config = dict(
    d_mlp=320,
    vocab_size=512,
    activation='swiglu',
    tie_embeddings=False,
    parallel_block=False,
    init_std_o=0.0136,
    init_std_up=0.0577,
    warmup_steps=255,
    steps=6837,
)
Each number is 128 + 24 x the weight over its row's rms, rounded and kept within 0 to 255. Layers, rows and columns count from 0. Numbers have three digits each. The size before them is the row's rms in percent of the matrix's.

# gate: layer 3 MLP gate, 320x128, rms 0.102, rows 212-278, columns 0-63
# up: layer 3 MLP up, 320x128, rms 0.1, rows 212-278, columns 0-63
# down: layer 3 MLP down (transposed), 320x128, rms 0.116, rows 212-277, columns 0-63
gate212 105:131144135113094133167150113110152147159129164142113128120136152136107150114140162126105110187126060125107149134139128135134116117133082139116129125172127151153160130149123129147152107112142151
up212 098:121159136113125099112083165135123142115103158177115114108141104129085118131154135132140150148098097083093152149139171070110121153134105157137137175144112109120104143101140150141143107144187134
down212 101:138112084143156136115117131189116112109131109163118121138104121123106126131125118134147110104135165114141141148121121115119111128124162095143143158129121089111096107124121096118135149092083123
gate213 103:142156102143101146141110162095119129133144144133142144144138110111116126104117131120116129116134134153126099134160125019125145163137128095175113100172112169138175137135192142129119170117096119
up213 102:095089114096097138096167162088156138103151122142107117146138129159107124101109068131155114112143073075130118112133140114122144117132098103167154127098121158116150147185135148110084126137155141
down213 100:114135149157098119044140085140090149131136152128144134105089151130180161158149124128152137132136104131143151129125104130163130128129116148105126127076129128099146087087133129119085109116114095
gate214 121:146125111128092139161111134175104097125130152117083164111147141165117105186134143105090101137132147090105086123122104143138135110145136153149118116130150139131149127119173127133152157135109145
up214 107:131150087130100094090168166112122137146112169130145171144092086152158093132108128096165115172113117104149095092108145109150124131136114130127125117162106106137158145153136122127087104106136116
down214 105:146155129081112080100145118094141083127128111116131144149134088129135119144154165153127129131103104179117167136095125149120172053143138125072115099124111158083129137125075117109136158110133131
gate215 106:121147164105124129109091102132150116118157138133089136104140120128176138166116078083117148105145141168143109139136146143098150130163127144158144129105073106127089101118159093124113134108143118
up215 108:148138127131147106118106158099129133130108163104123135109104129145079162132135138133115124169185162151150088125168124149162136098135123118109092124080169119118154143132132113106132147132141139
down215 108:094097160150087115120167135141098148084225124105144124090152094107141132135131134105116122110113140132161135135117151142097166140148159121122135158123132149146114063120117107160086152114131120
gate216 088:166089097150122118131140161108102102125138135120143114108172152154168148106152161149102107132112142158111145139104080173121131114111142147106162140083143099146125125141114123144184129132111123
up216 090:139115155128140109119119174156167126107118110179181139110091125162109162143087105132159124109091138115128114105200132140102079125152138119136165103132093113139112136096119144159117073135119059
down216 095:144170145120090142111121085109128126151086123152161139095123157126115122157116100133164077130125149124090126125086165131137120147114147145099186105159131133130082127139201119134125134134094131
gate217 111:130090110123130181106126103142067099150152086079108149111127146131133102115161122109122112150103138155112130115126052135134146104091152115119124096142147145074140113123147137110124130115104139
up217 105:124137115105137187148156123109124126182121104152117103141131141115104130126126089053122122145159140112052158166148143151137133143087139158121111140129138132128138130126168144106108148138112084
down217 106:129124112132156111087120113135143113081092135168142148152142127115137152107098148092093116107118131126111134130100157119128128160138124163144142123140122082114129162128077127158146130124125118
gate218 088:118127119134132097124115154147150111089129127119117174157177116110087092091100095167145135132164157092113142135084126163141138124191128172150091069118091115149120135126118120109140112161117113
up218 101:152157126183123111125126141143140119118126152152162182122146124065132094138100117130099133165160146088108111132086126142135132097170158099142088133100106128154082150153177138157116163135103124
down218 101:161122122148116138118119073127096139158175093081117148116123126119137152140107134075156113125127110116139114165163161105106124134138122129125107141099192120140118148115163074137119127100127139
gate219 094:104120128123114121169122117137135115118144143098116134123144127146063122149104119125141095174128155092121132139067115154115106118131116141103131119128097113125130130155096091155125126099152144
up219 093:130128135078143134145159108094116157133133097165117127160142158132156098099149114124130126096119041125133148106124131144149141110167103088106107145143115165119120145149106112082123151121091162
down219 093:115135108137173113104129141097118104118108110121160119122136122116139122143170130170138144164116140113101114089144117086110114118170085159088139116107119136139105147162124148123112153141134124
gate220 098:131133117121142115087123117117104128137126138089121087140107139162109118120106130135118123111069120153115095134111106119112145071101147095164119117118168159068136092179101113103103130135130140
up220 090:089074132117115145156143127101132085144147089134109159138136179102132104125169127138131103127178119103147125140094089110151172108145127122098106124110099165155141101161148126121123169133130154
down220 095:132123119131117124101112160141157162099095140104110109119122139101090117078146118197125137114128133112154121117154110136117104107110115112118165109134105085135105124168143137133136119084130096
gate221 092:162174144157182119123131175070175109158122135101088137132112084131128156112112138136110135176143135162127077122142132126124127100174112113089093129110093144086109105138121120080112136079154122
up221 088:147113125102119117117110115086130122126129131118127101171120130136154096150122089088132097159098091097105166121096126114132087107098125110115145127155153152155112123109097110133130119133112116
down221 092:136171148128111141112090123118195089134097114138087115108118109105094107136163174175108125145130144122124117118133222141129144091088140131142110139124088099152120154124153141089125135151103117
gate222 104:105111145142132130135109114132142096139154127121153185130111116130124089145130153097137142115105177133134101141077102175159137124149114111070138149120121094102112112140105113119126129141128128
up222 101:097096066141159159123153150129125167124097144119130159087101154121136129113104139136131133151105060121128166162122137117130149136156139135084106123088115137116158136168141092133110119100120099
down222 100:119142121124075149125080121120150134082105156164152135101105173106159122162150179152132110196136116086093125111142172123119136122115143082086136100130131140103104130103151119137125157097147146
gate223 111:114123158100121114161108125134130107151131144105133135070136149138124154079100127136112114201093127116175133136109044148140104146129130129105135132112166096088085076137097108135154117091172105
up223 105:146129114132080124117163137125136152144120131098089099143071099148116162174143148138114155121091110121100092053186141116103140134119098134087109073131135140112120126109100099122077127122116163
down223 103:161174151160137112140133150100124128086150143129114137102126165150142090151105162143098147151131107087158109137114098145099142150134145136142147151137175137105106138103122152148111148110185136
gate224 112:115174133160106156159095153165149113142149136130140151145167092145107122134104159127126132140131094191133113145143137123158154099153108110135144085144128081146127130117137129100119154124150162
up224 107:130123101133128125145124114126103146120156101151118158111122131131145135125168091141170166111115135109128138146128114104101116142153181161114121123122104115105097122141133147165103120149118127
down224 104:154165140141142133076142133099130098127165153126137088155163104126106154108104112113130139134136072125141117166125082128139114132136107105124138112131155123122113127073169131146125107101120138
gate225 104:158147072117122150090142120108143165143160138120077144145113129131130151077122163145120127101110102148159114137130107085115148125121108128148111148136089102137119103114147100129092146116103074
up225 111:069082120107133131154147116135079168163156136144173163121117150113154140090153097140124134115117096187137136129109149097146112174083153106124157151135166145146153103173140146117165113102141096
down225 110:134108102117150121144132117113106116131144163101132127125095143142162144139106089163138087144127151154150150146143048120149157114132069141113160132138157132128153140110107117143125093126122143
gate226 108:107140122118165100153128113175139149141136106102095136140121088126123131110140097154117114154109096141131140099137085113096110098129105119076124088176102147082153098148056119109108153091143116
up226 104:115121108113144102122130109143103143124106116132125117137076100131133161176143078120127144145148168121144108105128117095132107129075124115108160130140143143140102127131151133148127160137161099
down226 104:153128155115125155113116126138157128105141149151078133122143131096129111167142151165134111128114155138147159145168157125114123135136135144118110126177153114129142090116129125095084127112080162
gate227 102:150131125135147166174140118117087115092157131111109116086096174118174112111150141126152190118117154155130145132091089145119059154107111176166157125151131134125079120111135106108170124125108103
up227 102:131106153171104153160136128095124121114184117125109137157113165130131118119126137128146115072142052158112160159164103152090095147144107144152120132153165103155139129130127140135151145117116156
down227 102:131128145185123136122081127112114129093127149145114093110121131138124146092150114073124133065114106121132104167129106145162139115121095105140117143121190103122100152168104150154116144127109129
gate228 106:075127130124124100127114135143145096141116179101140125152085127155139160126151121129130182151113144136145126105102124151116117094127118149104127120103154112126081110140116091137152127112160093
up228 111:132147168126145110109069103146144160129095146159111112131153122128128166127129128096132163094068127124122142159163153119138103105121133081140171130122113134156148156110130123149143131106100136
down228 106:161146117091091137104146089120110135122122135127160104076153160163129143115117105105145101086123135144112146130140131149097133144151136146163163152134141159126156170093082123135105128127164111
gate229 094:127142101118118167135077124100172125118132158147146130132168118106086127130173145111119157109136133161122135109164125106117066137173090108137170149152085144132173110098108135104160152090128114
up229 093:111136114125140110158124121107165151073138153151125146149134106126066149136131129152091158125091134121137115159126148134097109141147132124152135179155123120123131127116130148119162166153137105
down229 090:167091157111117105114182135190068153116139069104129114091121105161138113126052102141122124130088115125123128167142144156117147143094121144097109159136122148113120137132131144122138111154140130
gate230 094:152139133141153111166132102129098173125115090139167129077125098148135105097128074151115111113114124068121050132127112131113116148124140172151142081129130106090109125126146137151109108130131135
up230 094:164127105123117145107108125134117141123142141143161121109169128176194133108107144124106123140115102147126097117130131137103110115163146105140139134095117143151157155118162125161160141131117138
down230 097:116110117096139141134142120102118121127100141208139071111097160113118142091128113143123120121118163138110117099112175148094132155121125128127116094159139151106088150147149133156092144087150096
gate231 108:136112104131132154155139111158123108122168120116114155179132124120125120135171118113153139159113123113114160103066093093094078143162106126126091113173109088133128129170103132122130166115106178
up231 111:137132153147113136131174126106127104135134153136116111143091184124122148122143128129116154116205113120175134088127080112123159140110168065125124143162145118118094118154141151111124138109139127
down231 110:138129122132104094123089130104153179153115147166136098120137112091112136122101114140096114122122155110106142102123170149101146128126141121151114111174113130148107119127133126129084148108169124
gate232 107:147099111112153134119115060083194107142123145108160150162139121153146161093163137123134158124109222143136122135151115143105101127148099110116136134134112149083159102141126120137173144120130106
up232 108:133179130131135130154129119154148129072163104132155102130136122098143135103080138136128121109067143121155179142156139116145105077133152140136087106126098102186070092105151133151135099132140115
down232 101:144100128108129110093090080087136094119119096113139110140095107129128121140132088146119123125124162116135141154137126118104103107127118102129138120100128164090158103159112137153149161182168097
gate233 103:121136104123127191165139143119128106138156098108090168125188137107116132149154140142073126064147126122144142121119116142132117146120129152127097097147125136125119113114103134117151170079140100
up233 104:132149089143161129087141140126096152120127127114157132132155143177094161100131143095154153094142160120128096121115086138144134162101116171149196110123121117153133131119115116140124141117145178
down233 103:135141118136121165160137137068153112120111137129121150136151116085102102099166140116116095112126143147120095128078172167123138112100142088156122100154118133111123127112092142098146150127113127
gate234 093:088111109136126117098102093085162104111129178126149098151136156099134133133137126142105154142093161142114105128141101119138120134119137102123119129131122112104123118146096132113189190136085103
up234 094:122147106102064125104141147105123141099138145152151155152136175097159111118131129140159163127151123113171125093112138144100106155147181131167099154145119140153125109118128121136133126106078107
down234 095:121159120121109134125115125140144160173088111125123162111140119159175143150167078116151118103148119119104134172119138111141127116111121151133163132130134146072154156151157131138119106082138157
gate235 116:141112137158137175165113096135163068140115149120133095147156122093112130156140171150173121085079174143115161113110097106138049121116142105124082105136115136138163121112122116098132141135154127
up235 110:139083161103148107157108079131137124118133135124124133110150156120090162121119121174094111104140167135118110154106117134152098162142152095148111100102161112108118115141123124104131138112073132
down235 106:143082108133123136112118133116121122124138102120136098127142146072180112118128175120134099143161181136144126120165140109085145096139089118132118118121119119121145109154137115151126103164135092
gate236 112:120145160141173150163135135128112104126168094112127167144138170121155146119132132096121127147144137148125148122102106154104134149180123110139135109086128125114124134183141130097118150101094145
up236 121:151102114078177103095129169139108115101107102118110154114155135094103107152120089130112095131132163129145117120150138118186119130087140103098151138109144122133136130115149154107116154133156134
down236 117:141114104120089122114092131146105104106141103141118099129122116141076152142124150099165070115100132093129123115111135127143127141128172104122156086152120124138126139105134097159082126128088120
gate237 098:150139141128123158154151177117165146114129158117129097167147083152142104068137128100112123117142128079082104105126138109100116110133092117078149105135112130112176158112091122114114158134155146
up237 099:110116149113136112132153100104077118149142144162134168115131147126178160114172129124113144154120149122134149164114121155138125141110141129185142150150151137116106109141097107135144109113103097
down237 097:121115185102126096147119139122154099113065147165140120125110101129102109114127122134119148153151129126099099121115145110097132104111124116082103093142099117156143151090103150118110132121162165
gate238 106:126095085112170157118124104137131137106144190121102152119124104135114118132138122148109080118148158115136123151160092129090089163140134066137113160140145159165139106135113118074167172114155155
up238 108:103127142148103064109137091105151138096120149127133082126129137093147142147099159164149150109096142150158126141136147134114101163094124105141109140088129107146098108140136123143149106124123117
down238 103:104140150153105097141067096120104142128143120116109122168156159090118106126107141129147111153079157112103120127151109118143135139135106111091154107119127172115116149129121139126136093131121115
gate239 092:194142132104146127132115137145173103089137112119143151166113153139161128114167140100087123160120192139157093091117114156122090080126103108116140141126124112135091141104125124141141138149137125
up239 096:131146168067107123152065084159122103090111154127174115166097130152131126142131080133107131113160114140123133127144187148106108107156129119119173125109109110141132142112136158147112120148109125
down239 095:139109132162104121139117105182080117154165107069187112127096110172154123165093148115153151089134104132126151189139096113145143128142138128138111133099165125153114097126137103152116106120117112
gate240 107:173137153134144156162100131127126117093139104097140124142130114192148114098092109099110120137088137167099105126130079120111118167139150111119118111123123125107146082107122127126160098129123145
up240 104:132120143167065104148136124144124101106131166149079143128135157155113176110141163150106104120101140123133107130110115117105154126153101135160083112139139157100119132111118142142136152127137094
down240 106:171139138128181143138115129138099124088133100139150159143185147132161132124105157124099123144154126119140099156121082142087131127151098095124107109083100118136181165203133154106083113141137135
gate241 108:165096152175143136149159133144099110166108129126139100084102137131088132094151149140108125107108134111096133109150101104158121145071128120133177110115111179113144109155098109155140109121147105
up241 108:102161126106151112177125147160113149135117137140112122083119141145117119147100124123132119150157106096124114118143143135141143106137145127096134111143146101147137167142146160107099108142120093
down241 105:103137090143133123125116117147167109164112125100152103112147151198154181159111104105114169101181103107134126131109156166107105125132139130090087160137171143128129163121147132113099109135132123
gate242 089:137144142132140157102135166148143149103123138112110115150126146154107143089130152136119151117095118126109127088113162053096137098133127164144113139167095116118181149115166140116139100120145135
up242 096:138121133102144125117138119104140131087077170083118113100134106169154145094133181145135151069115136149132159122124131092076122122094128130182129142118140099116153123125159148141132101105105115
down242 095:135114119116131130137149119145108142125166112107169121123118104115114121155110104119165110106132121164144128166147133120153105145155077142160109122078163113181156137118156108127109116134123168
gate243 115:134124114084123152160157129162073127129169136103129108107168134127130117151164129111124164115086121126122169129100092122093079112100130140145112116149168115134152104115125117125146119111106169
up243 112:103118121148138094149129171151133090130139143137163117120151130129142093115134177139146159157157110135111143123117134141155142098130128117117160149131150170141076154136110105124153160095113125
down243 111:112097111090170165099132146124143128090138137148116127065127086098130156147100106105163153120161126176125158134124092112126159120135112130136123130086102132099161115086161120127111073151116141
gate244 094:144152148128131163126165154122155101117139111192141075148133102112161109141106113116175124129132138164061141131134124106137153093138115160164113118152176097132147138123130134086127131136141127
up244 093:140118112112132177111150114107164120103098194132147096126164111130146146127107166113154156108123153162097127159149110148103123111102132158132126121112184103143117132152132120105160150132110139
down244 097:113130110128107124130089096117107144091134084101138146169127129130130144143121134123148183160152150132153135142120102099147078171144155134154134167107118146116127115150144140103097116119143109
gate245 101:139141143079150116130159142115124135092146133169137112105129173123102166100115143148107163180113102130149084117154101149125131172157120138110172147125144140153100107140133122131144113105139106
up245 098:136090149114141081083158145200109145120133116137114152118158162110144129173130141105129126109106104121126164114124108116111095082120103101126117125156163131119144159152139115123120110109089141
down245 097:099136109067126124129104143082156130124101162117112128106135131139072139097105099152091117145133079142090127120144110145139108161131111101131142074118099126119114124122144121136165134142092119
gate246 089:092126125100133153113130079115136160160117131100135096112150140116123159064112111141124126100116087136098153176141128134092109156106144135132145088131099112105165115131137107116142126119120168
up246 091:168078144138083103138127096113145137130117106132180102127132171139140142132169117127114157108138110154122125104112147179087125155119090136105114139106113138147144123082140144155107135130121126
down246 094:147146138144150153120145145117148139133095143127109114081134130117129114127099147160103120159142101161145143121114186143160125127138183137107122135135125148105114064113140137143115113182150136
gate247 088:174122125150150125147135132101133107131126114144148132134156119110140113142073122113114110088130102119110101118094128115134122146135109111131147054124141132124150116153099102080108127113084114
up247 094:160151161100127080104136158141133126141086125148130129162166089121154137161102123113140122148105110107151131137135190162100144121126139093123135125131132100131119158086110152135100099170115136
down247 103:133154134092103157130121170139138127154050112102118137168147145155151154128140088112156150143113150120150156125157170128138122113104145129111113133132092107131145208128148175131111090164135124
gate248 083:143121095117131141118140133081102119153137138091159105107138143137133114143113118117120143079107100121106164086143103115088099166116115140090129105133134136122176143156150122099120126120095114
up248 095:120140133178150143180121117140167114127162114138128135147129126135100120116119156124113126123176174165097093138110117096156083098154143133163108104116114130146149099145151108094170159081138109
down248 096:112129097159128127152146123111129146094201104113153128140110172134122081122129169115144131081139160119085123112112115110137100148124151124122129105125111141131172088137139091105163153107113110
gate249 103:118145095121145149176106139141124102193146115146158132163116125141140098099128106137120110123105131142121120125156138076126141132136124127146112079153141159156141126117140114132174164136087116
up249 102:075124160118147109135117188167178120106092134110127130121115116157096127121117137144153164121116124117145120097172151102112127112126114147141122098153128093141132121128093139142095077124150130
down249 099:137125157141101182139138145117112130071134119093131114103167149130149125085124122093158106149107131155100126117140136161129129150129120118114126117125134126103140189188102135084133146141161153
gate250 093:152131087097147163119116153147152126201159151121152140164158126119113095109095163134132090137119153103134143051114086167163103135144089116106120132097144113149107110157122075135129111138121114
up250 090:157146116108120113063083144157151129142089187150153104115168115126116128100113131173121130110099106112124158093115131122130110133118109131105129149087108127171104157121126130126113074157124098
down250 095:121148141117150053089112093157144084117092125152116099119155098136122149122120098149134108117128100144110140167142148143142130136076131107114122138114129121112135158137118127117100115145120128
gate251 096:140139140142119120145129156139140144151128145157146144101092133083101133103162162122129110164125120099099161110112151135140132145160129144087166128158063130177101119125143125139163101126133115
up251 097:108185123127125175114108143131115135172148089137136138184093128133108101151114091103104134102110116132099108117176152122109139080114143146137094129126160128108139147132139118120117172141110146
down251 099:108138128094120140143133131093157162170108165157138102138126141089115134081164142144036133150139118106125116109140096134115159088120144134068125117128075156115147155119097147142138139133134136
gate252 102:143127110119105163132121142151155114103153083169132121135133112135219110089108140137117124116135130123098131123124121124130124109149142126137120093160091118122139072073158110128085147124138151
up252 096:102171114124170161138086158137130129164112154097160096162080108162117095135101122120155130100113134121089175086097149137118123155127126142078116087168125119174112128113135130128123151132158115
down252 099:121110127167142109104135146123113127129160160077095133105110134092128099136142131122060156123141110117149142131135182137130155124153124107103171100138141129125130121143146147155139181143106153
gate253 082:128166112137117155119110125094125125161131135094110122118113138147148156086136104114104159110121159136122120116166122114160139123113140211131122090136126145099116122137088055103126138113146124
up253 095:117140163095090107085111142128131149125093105147112107127114104100129163140137138108121155171082103116145141127178169140145177115087122125116098141146126128085140147086123127154107102151154151
down253 096:110161137106117112093126158145105150140117091156138104142099107114129135143134128093119118155112109143143130119148178161134121088128147103138135155128122125145146174086132180124108099159115130
gate254 109:110171116157156132097122186133149101146129156110147147123102116094134125133130119097128128124149121095092142100110166089139101088142091123109143103143135147167140132159131119106123153115113124
up254 100:152107107112102137146143120169091131116125138103129123137121125160203089141098101097157125098131136094126129114183128107161120109117133146142165144115139151121139143105158145121106151157146182
down254 101:114103101097182100135110166128190110135108108123136102149143125143122118098141098165132113139149117173178134144099108118161106099149107106150172115106149144138137096132151098123149106120124095
gate255 122:142131123141117129152137121135108090130120158095116138133119140179101142157105088113123107120120120113132107101122104163116109069111106122075162103140164117114113105109098109137080117135182098
up255 114:149092122075137119118111127127164131137154145109109120134121146085136181155133115130139129148147099144129111140149146157149151143103175091056129099118129127120110124164160099128103134116072164
down255 110:134142154122080130143111102110093117078128155108168132131122125120112105159112105160113100134102085132085091103118150131121150118109132135161132165167105122120152141150201124111135130125142140
gate256 113:136143139119129191151165139087109138137161084102120137095097160154145130111171158096148133125114126131119111100115070125140130146151097103119132146144133151138153085150077103103163114114115140
up256 113:121100135128151075099155135149140124115123138144109169157088145104160125140150144139143107193131115099092123109111127137140098119096131150086112118098105152042072113139134090119143127124101121
down256 111:096131173104129174124108149081152164113111108104152139115089105150117111165102145137142103135127095120099111113160100143152142104148110142077155104141118153112113108148161127089149113081088165
gate257 089:135116148141178147136125110165125123104087085131103147101136188123135120147101146155089143151138110128089123124143112143127085060119112145139112121117149144138105127098153136136131085115124107
up257 092:135129111125142128061134101132152118115176145161147150146136155126103151141156162122175138149107088122159133100140108115172121155132110148131151191129147129104175147163118151149106156114138145
down257 096:116130119120099136125112151121164099121079108113147111103122163099115127128120130114074144144169126136116110117086182116093174118084116134137133100136149144105146147102100117139129126171137094
gate258 110:160145119130136117120104118114186111104105141113095131125139099117111156140136151121132117147066110155150113099148123103130146105130110118107148125153081104157133133072133108149130109097116095
up258 102:120098172079112110138105136142128132157111100120156117145127108120118102144134091129084106137091142134165109143109128168139127064128105081118132145128138103120135165170162123151096129126141138
down258 104:129070089117174114153122143108149150116139165139161100090147118134159132125128107151127160144132146119097146133138105122096118105111164152151080133134155127141136117130101140149136122155165139
gate259 091:163113144131118138126130134075122140084148097114120144127136156112128121080137133122086130170149103149103101136094091112130149124185119140158157108121076161160147122137186112129124179105134149
up259 093:103179125125159170178151118150116141171169141149097129128097139137132090163116124102108168142112127109125080125106097119104106117133115101112128127130152116091102107163101110111113123135130119
down259 095:170137165139113160113141120098141127100158139136111130142127167105128129116146146164104127146128118123100126082125092083129083151147138115106115054085114190150146118119151116129136176101146116
gate260 110:110133124102134106149150133141161121126118123123129065152098119163130091134106107059142132132099135093090105114082113141152094096118131138062155094130182077092117112150078111124078100133143158
up260 114:162128116140113150144104109142100109124126133073129166115156135149177142151137146133111091170143095130169082103133136127143160121128104125156135134124115192147118112128148087096140153104140117
down260 112:099135127102162121121144129107148106096097127175127097129139139099119124143163074113128174177138155109124124121091130166141130110121136161128177075158086110135133113133083122129103133130125120
gate261 111:139097104107091120167130133108150107139147142107105090183105168178118167144147140113129096142122136123109114096108112153121127124121100104123112142173185124084123109174144101168148169133126146
up261 119:090114144067100126131085121146146104141079139169170117149155151118096108185083109110124138134102139149128125155142123142101128136130111120148136150125159147133106125127171125107106098116064120
down261 112:119195137145103178109103154125128111141096077150083117114119139140146084158121141136141075109134116154106148156144211128103101136149136093114155108125114149105128175152138122121113087083118157
gate262 084:130157111153111151131119142125164099148144130116101148151113131171090132104132152102143076141113131154109107093178119118160154130161111130145122109145124102112130131126110077117125129115151158
up262 083:103110113129175131151164084126074129136133171112155119099123138131156135133126122162119148090126123125114137133058102098117061174120116156097140137104146170094149112148124134129157163098121069
down262 089:141145139105124138117131114107142104094154180118135148145104125111100127147133093130133090175139143110117109098121055123138104128152127097144151087118123133101106121110087092135127117122166158
gate263 097:135142136095156143145126134148114114142116096121115079087113080139110118150117085090075147167139160107096104086136131097129111117087133108114147100149140120109160129133147147126101074115175110
up263 095:105103119157111151191117120123125105118161186133117118155137126123127154123177114157146133081124133140151143187117099148125168117120149128170140113159128154125132101161141125131157186168117127
down263 096:065147127133155089107109145165165098116093143137087100137115129114100116098103131127097112151139124134128126124108149135124092145122123129071138067181139122142086146125128123153134116155105155
gate264 093:156148130151122105091112136147143113154102135153111092132107098162108173092129114129099122129073109128118082134118101115116141164079131153117131079160117122087129145141137088134116166128161147
up264 088:154149130132184143164121137118100126092155087143153150151099136119175120088142103110095102149158116159114129117122151138105128128148160074131177131125112141130115097082120152186110111107127130
down264 092:131137114131149140100120127105142122118136128132116154112138138119132083124079160183132171138127134113149092150117125122102128135065154134078137132224144139100145157141124166148093143140131118
gate265 098:129149120138133137151102124093132133100125133135127128163154169119137101146137117115123101089106098089107129134089107173104102127203122119101095161139135106105128148131156140147143173179122178
up265 099:150126122144139125133121124163107084123117159141139139146104136168116129124146180117144111128084104086139135082162106123099065123129122107131130106134138142110124135163108126122153086114100107
down265 100:118142113113137185114122178129130146130135122154121120109142132127152106181122122151125111147161136152118087151129151150141133132128153137159144094131115160089082165156075153114132155116170122
gate266 079:135158070108158154161106107092104181135135168129144120096132158181153144118138082125099148090150150144106114134112094126124113123115129177122120122108123158113133103143156110089181175119112105
up266 092:111127091180116133158141168131140101131168119092153156118106141129113106134115158110145136138163132136138118076146097112129110163171114134139103108092123099131132100151139106106107120093122135
down266 096:114153092142123134161130155112107124127167132124154127119114117143120118123146121135138114130164136136119121103121079149164096157118104158141084086102119116102122119171143054112166160085123107
gate267 105:086165110153114111114130118084137111148140152120141131108150133164146108142151106134129120119133159172097148167094127149142117126149087153118142105127140099122130119149142119136147150110117125
up267 105:158127150120143087063104163102138114140107133099141180100130110116129157144090124145104144127181146137130095129143135138177166075150130112118109136094162112160103137133163103104120119146135129
down267 104:116144167117092112116131130138137145127145117129104123098154132110135139108129124144149124150126155109108156102140095125116153122127167140120186112110152153119101120161138099129120141097113134
gate268 104:139137116183115140194123103110130101102193095149099135091164124156114122077125138126126128101156096119128128165096091128145141139156125138108091094109128097143134092084161113134135148096121131
up268 097:121130126173132135165099117133108148099128102121086119135153090135123065087088124122131177106176090159113127159118142114152127126177153150089145122114132080119132124098181126123107138133120137
down268 092:094132113126154110099128110126122149183069132090076113121106152161135138130114110146130149125116126125139153135146140148156190073123129176114122185124110173110089117156107108110168121118156101
gate269 108:141121137134160193142134156161117116124144116121083150150132091117160083097110123101121117114121108113092174086120102129124125111147115116114107116148108086102109094157115122090096117111113134
up269 113:140112160112141139114114105145096115089144069154143166090162106121140135120052107098114115138148127105146113176127139105134149098146150102115159125110095111133111140070119134108105134128114118
down269 112:171113110106119116111157119142144083123156131104093119168117093121128140135079103135131106111112054112200130134132115087129164119115130138122114132140144132095124108127160137131112137090059095
gate270 097:127078126102135165128114110122128122154147113106119152129128143096104107117140154138058111134134132118113123128152118106140140132130129114096118115148083186160157119101115128150151136091136130
up270 099:137139126150108185137148153093062148151144098156124137085140122110135108178136096125114131152155105114154115150109129114137099165136107090121126128140129172118145125129131144119135132107082108
down270 101:158191137147113155109106136125120117135136106152139133099108095128137136153139139081151111134119134128177132154128126134135124119133162113099094172113181130138123104163134149139114107085136125
gate271 085:118098146096115127085131137144127120094099100142090090107133134106136117133143137142111135136106135132167140141131148168108167123082151082142122170122204120103112138121147159152153110143126144
up271 088:105132115168145138148175120112121123137174124106151137138122163154119121110150121135139137118124144166107101113104071120118106166137129172139124120117135139121115090162127108081198158067082113
down271 088:162122141107120088082117145171128126100075133171095132100125107097133110129127124111119139141137148101145134126148191160128157102127141110140128164120159127139114169095151183155112081223132129
gate272 101:114136128143143142101132096098149180111131147119119096162151101142106125132143114087122140128138159136114089097128126113081100126130120112130162144165098158132159120152119126113167158099115156
up272 098:125160122165145132139143158155122122116128135119151152128129072123154157132134108118131132107119109121157123146079073122110102105150140138118089113108127079125121118141112113096141115087119109
down272 098:141127115129135096131132123099169129122167172141136087125191134117115095121152146099084111106148147097152099129076135159102086127070144110111140147173093137131143094120123090143156159136118143
gate273 101:158079121113111143132117127117129100139130132137090092146116166143152109110156125119156083127125094097075144128099086100117107134144098157096111123153124162084128111126102088107083158156126147
up273 101:144095159156105163183121092138084094151147074129091176113139190106125125184128126137121106127144114113174138168122073127102121123131136124165118149118136123124128090146119134110127112126102109
down273 109:142105163114179132119125142057125093108082148135178096122132117117109133079141123170161124150131166100114101110127113115126159142132109142138138122156145119117103133128113139138146119179152111
gate274 091:098097130105135131162123109162139147108119109130116190142134102129129121128108115135111129154099117075142107169103119114111104124121114089101163158143117091126112130150119116101123083137159141
up274 093:138137108111104127090124144110107112118131117126139080117138169127211143155119125124123149119133132132121166104140133125111132148152113142168082152096101157124122145123100121191121135107114099
down274 088:091122177111152124163133120103146130098079116171085159149158107111146109129121126079103133161153112116108104101122132127123151141127115130147118102140111123126175137103133130129145097143143112
gate275 118:156117125107118135137142108124117069143152121082095119113109178125151142108180146113138102128129101125116131128101116143098130133137110127101130127121136152105193119155143095117161147133147190
up275 111:101113195141131144110090105153143117121141108117152127076088143133102144123126149118132144081089181158096132147110110151097128113116126141131143142124140097138092132119119135128140132135158137
down275 106:113154096164167165115097133145140148132168115170126146133152103166126133157142151150143184135124151117173111080103166126122095142092151152150097187155100110110094114126115164141144134159111139
gate276 102:133113148168140132182142136139172089114126153130107119164127116119132145098145165111129115146129116069097131124135095144117105104151085092087122103148086110136143103166101101153137125141138166
up276 102:071117106160117130116116131105131135145148141116113158139099153161108116138128156139167158119124125150121109117100119104126131171100170116138088149167149180101135076158105115115118115105142139
down276 101:150125105133125143147127165120061125139106128095089129111152119110183126130146103117143132129162146101103095151143091117140105141121088137079154136136114132096119093118123129140124161148137135
gate277 105:143148096092109159148130088115112108134181157115123137168128123143129152076123112103101109123096106112141158132112111112126095141148112143098116121147127099152105117170107127124141129112123124
up277 103:131110120148119132103148120138188136122144117142109134144124096171095147129170135097111097091117105150096135123156136119128145113111114124176142096151123139112176146150117112132125185099090160
down277 103:137141138133110161115136147133173137150118144127140152133148088146124146072134107122092134119195120142121119121100119160123114141169074176107111143120134131106134117090141147114081114153127104
gate278 094:116146114138100167187127119142102087176158098100124153158118148150134118108143133072144101169132163117103133096078107162138141155123074179113146117136120154113097111111136078117086139104130120
up278 098:126148171114113145137175150145158122138117089150104159159134161163154131099138148116139107178126125095110149126101158166105197119138103115137139149151121179113129146110090117151093118143118131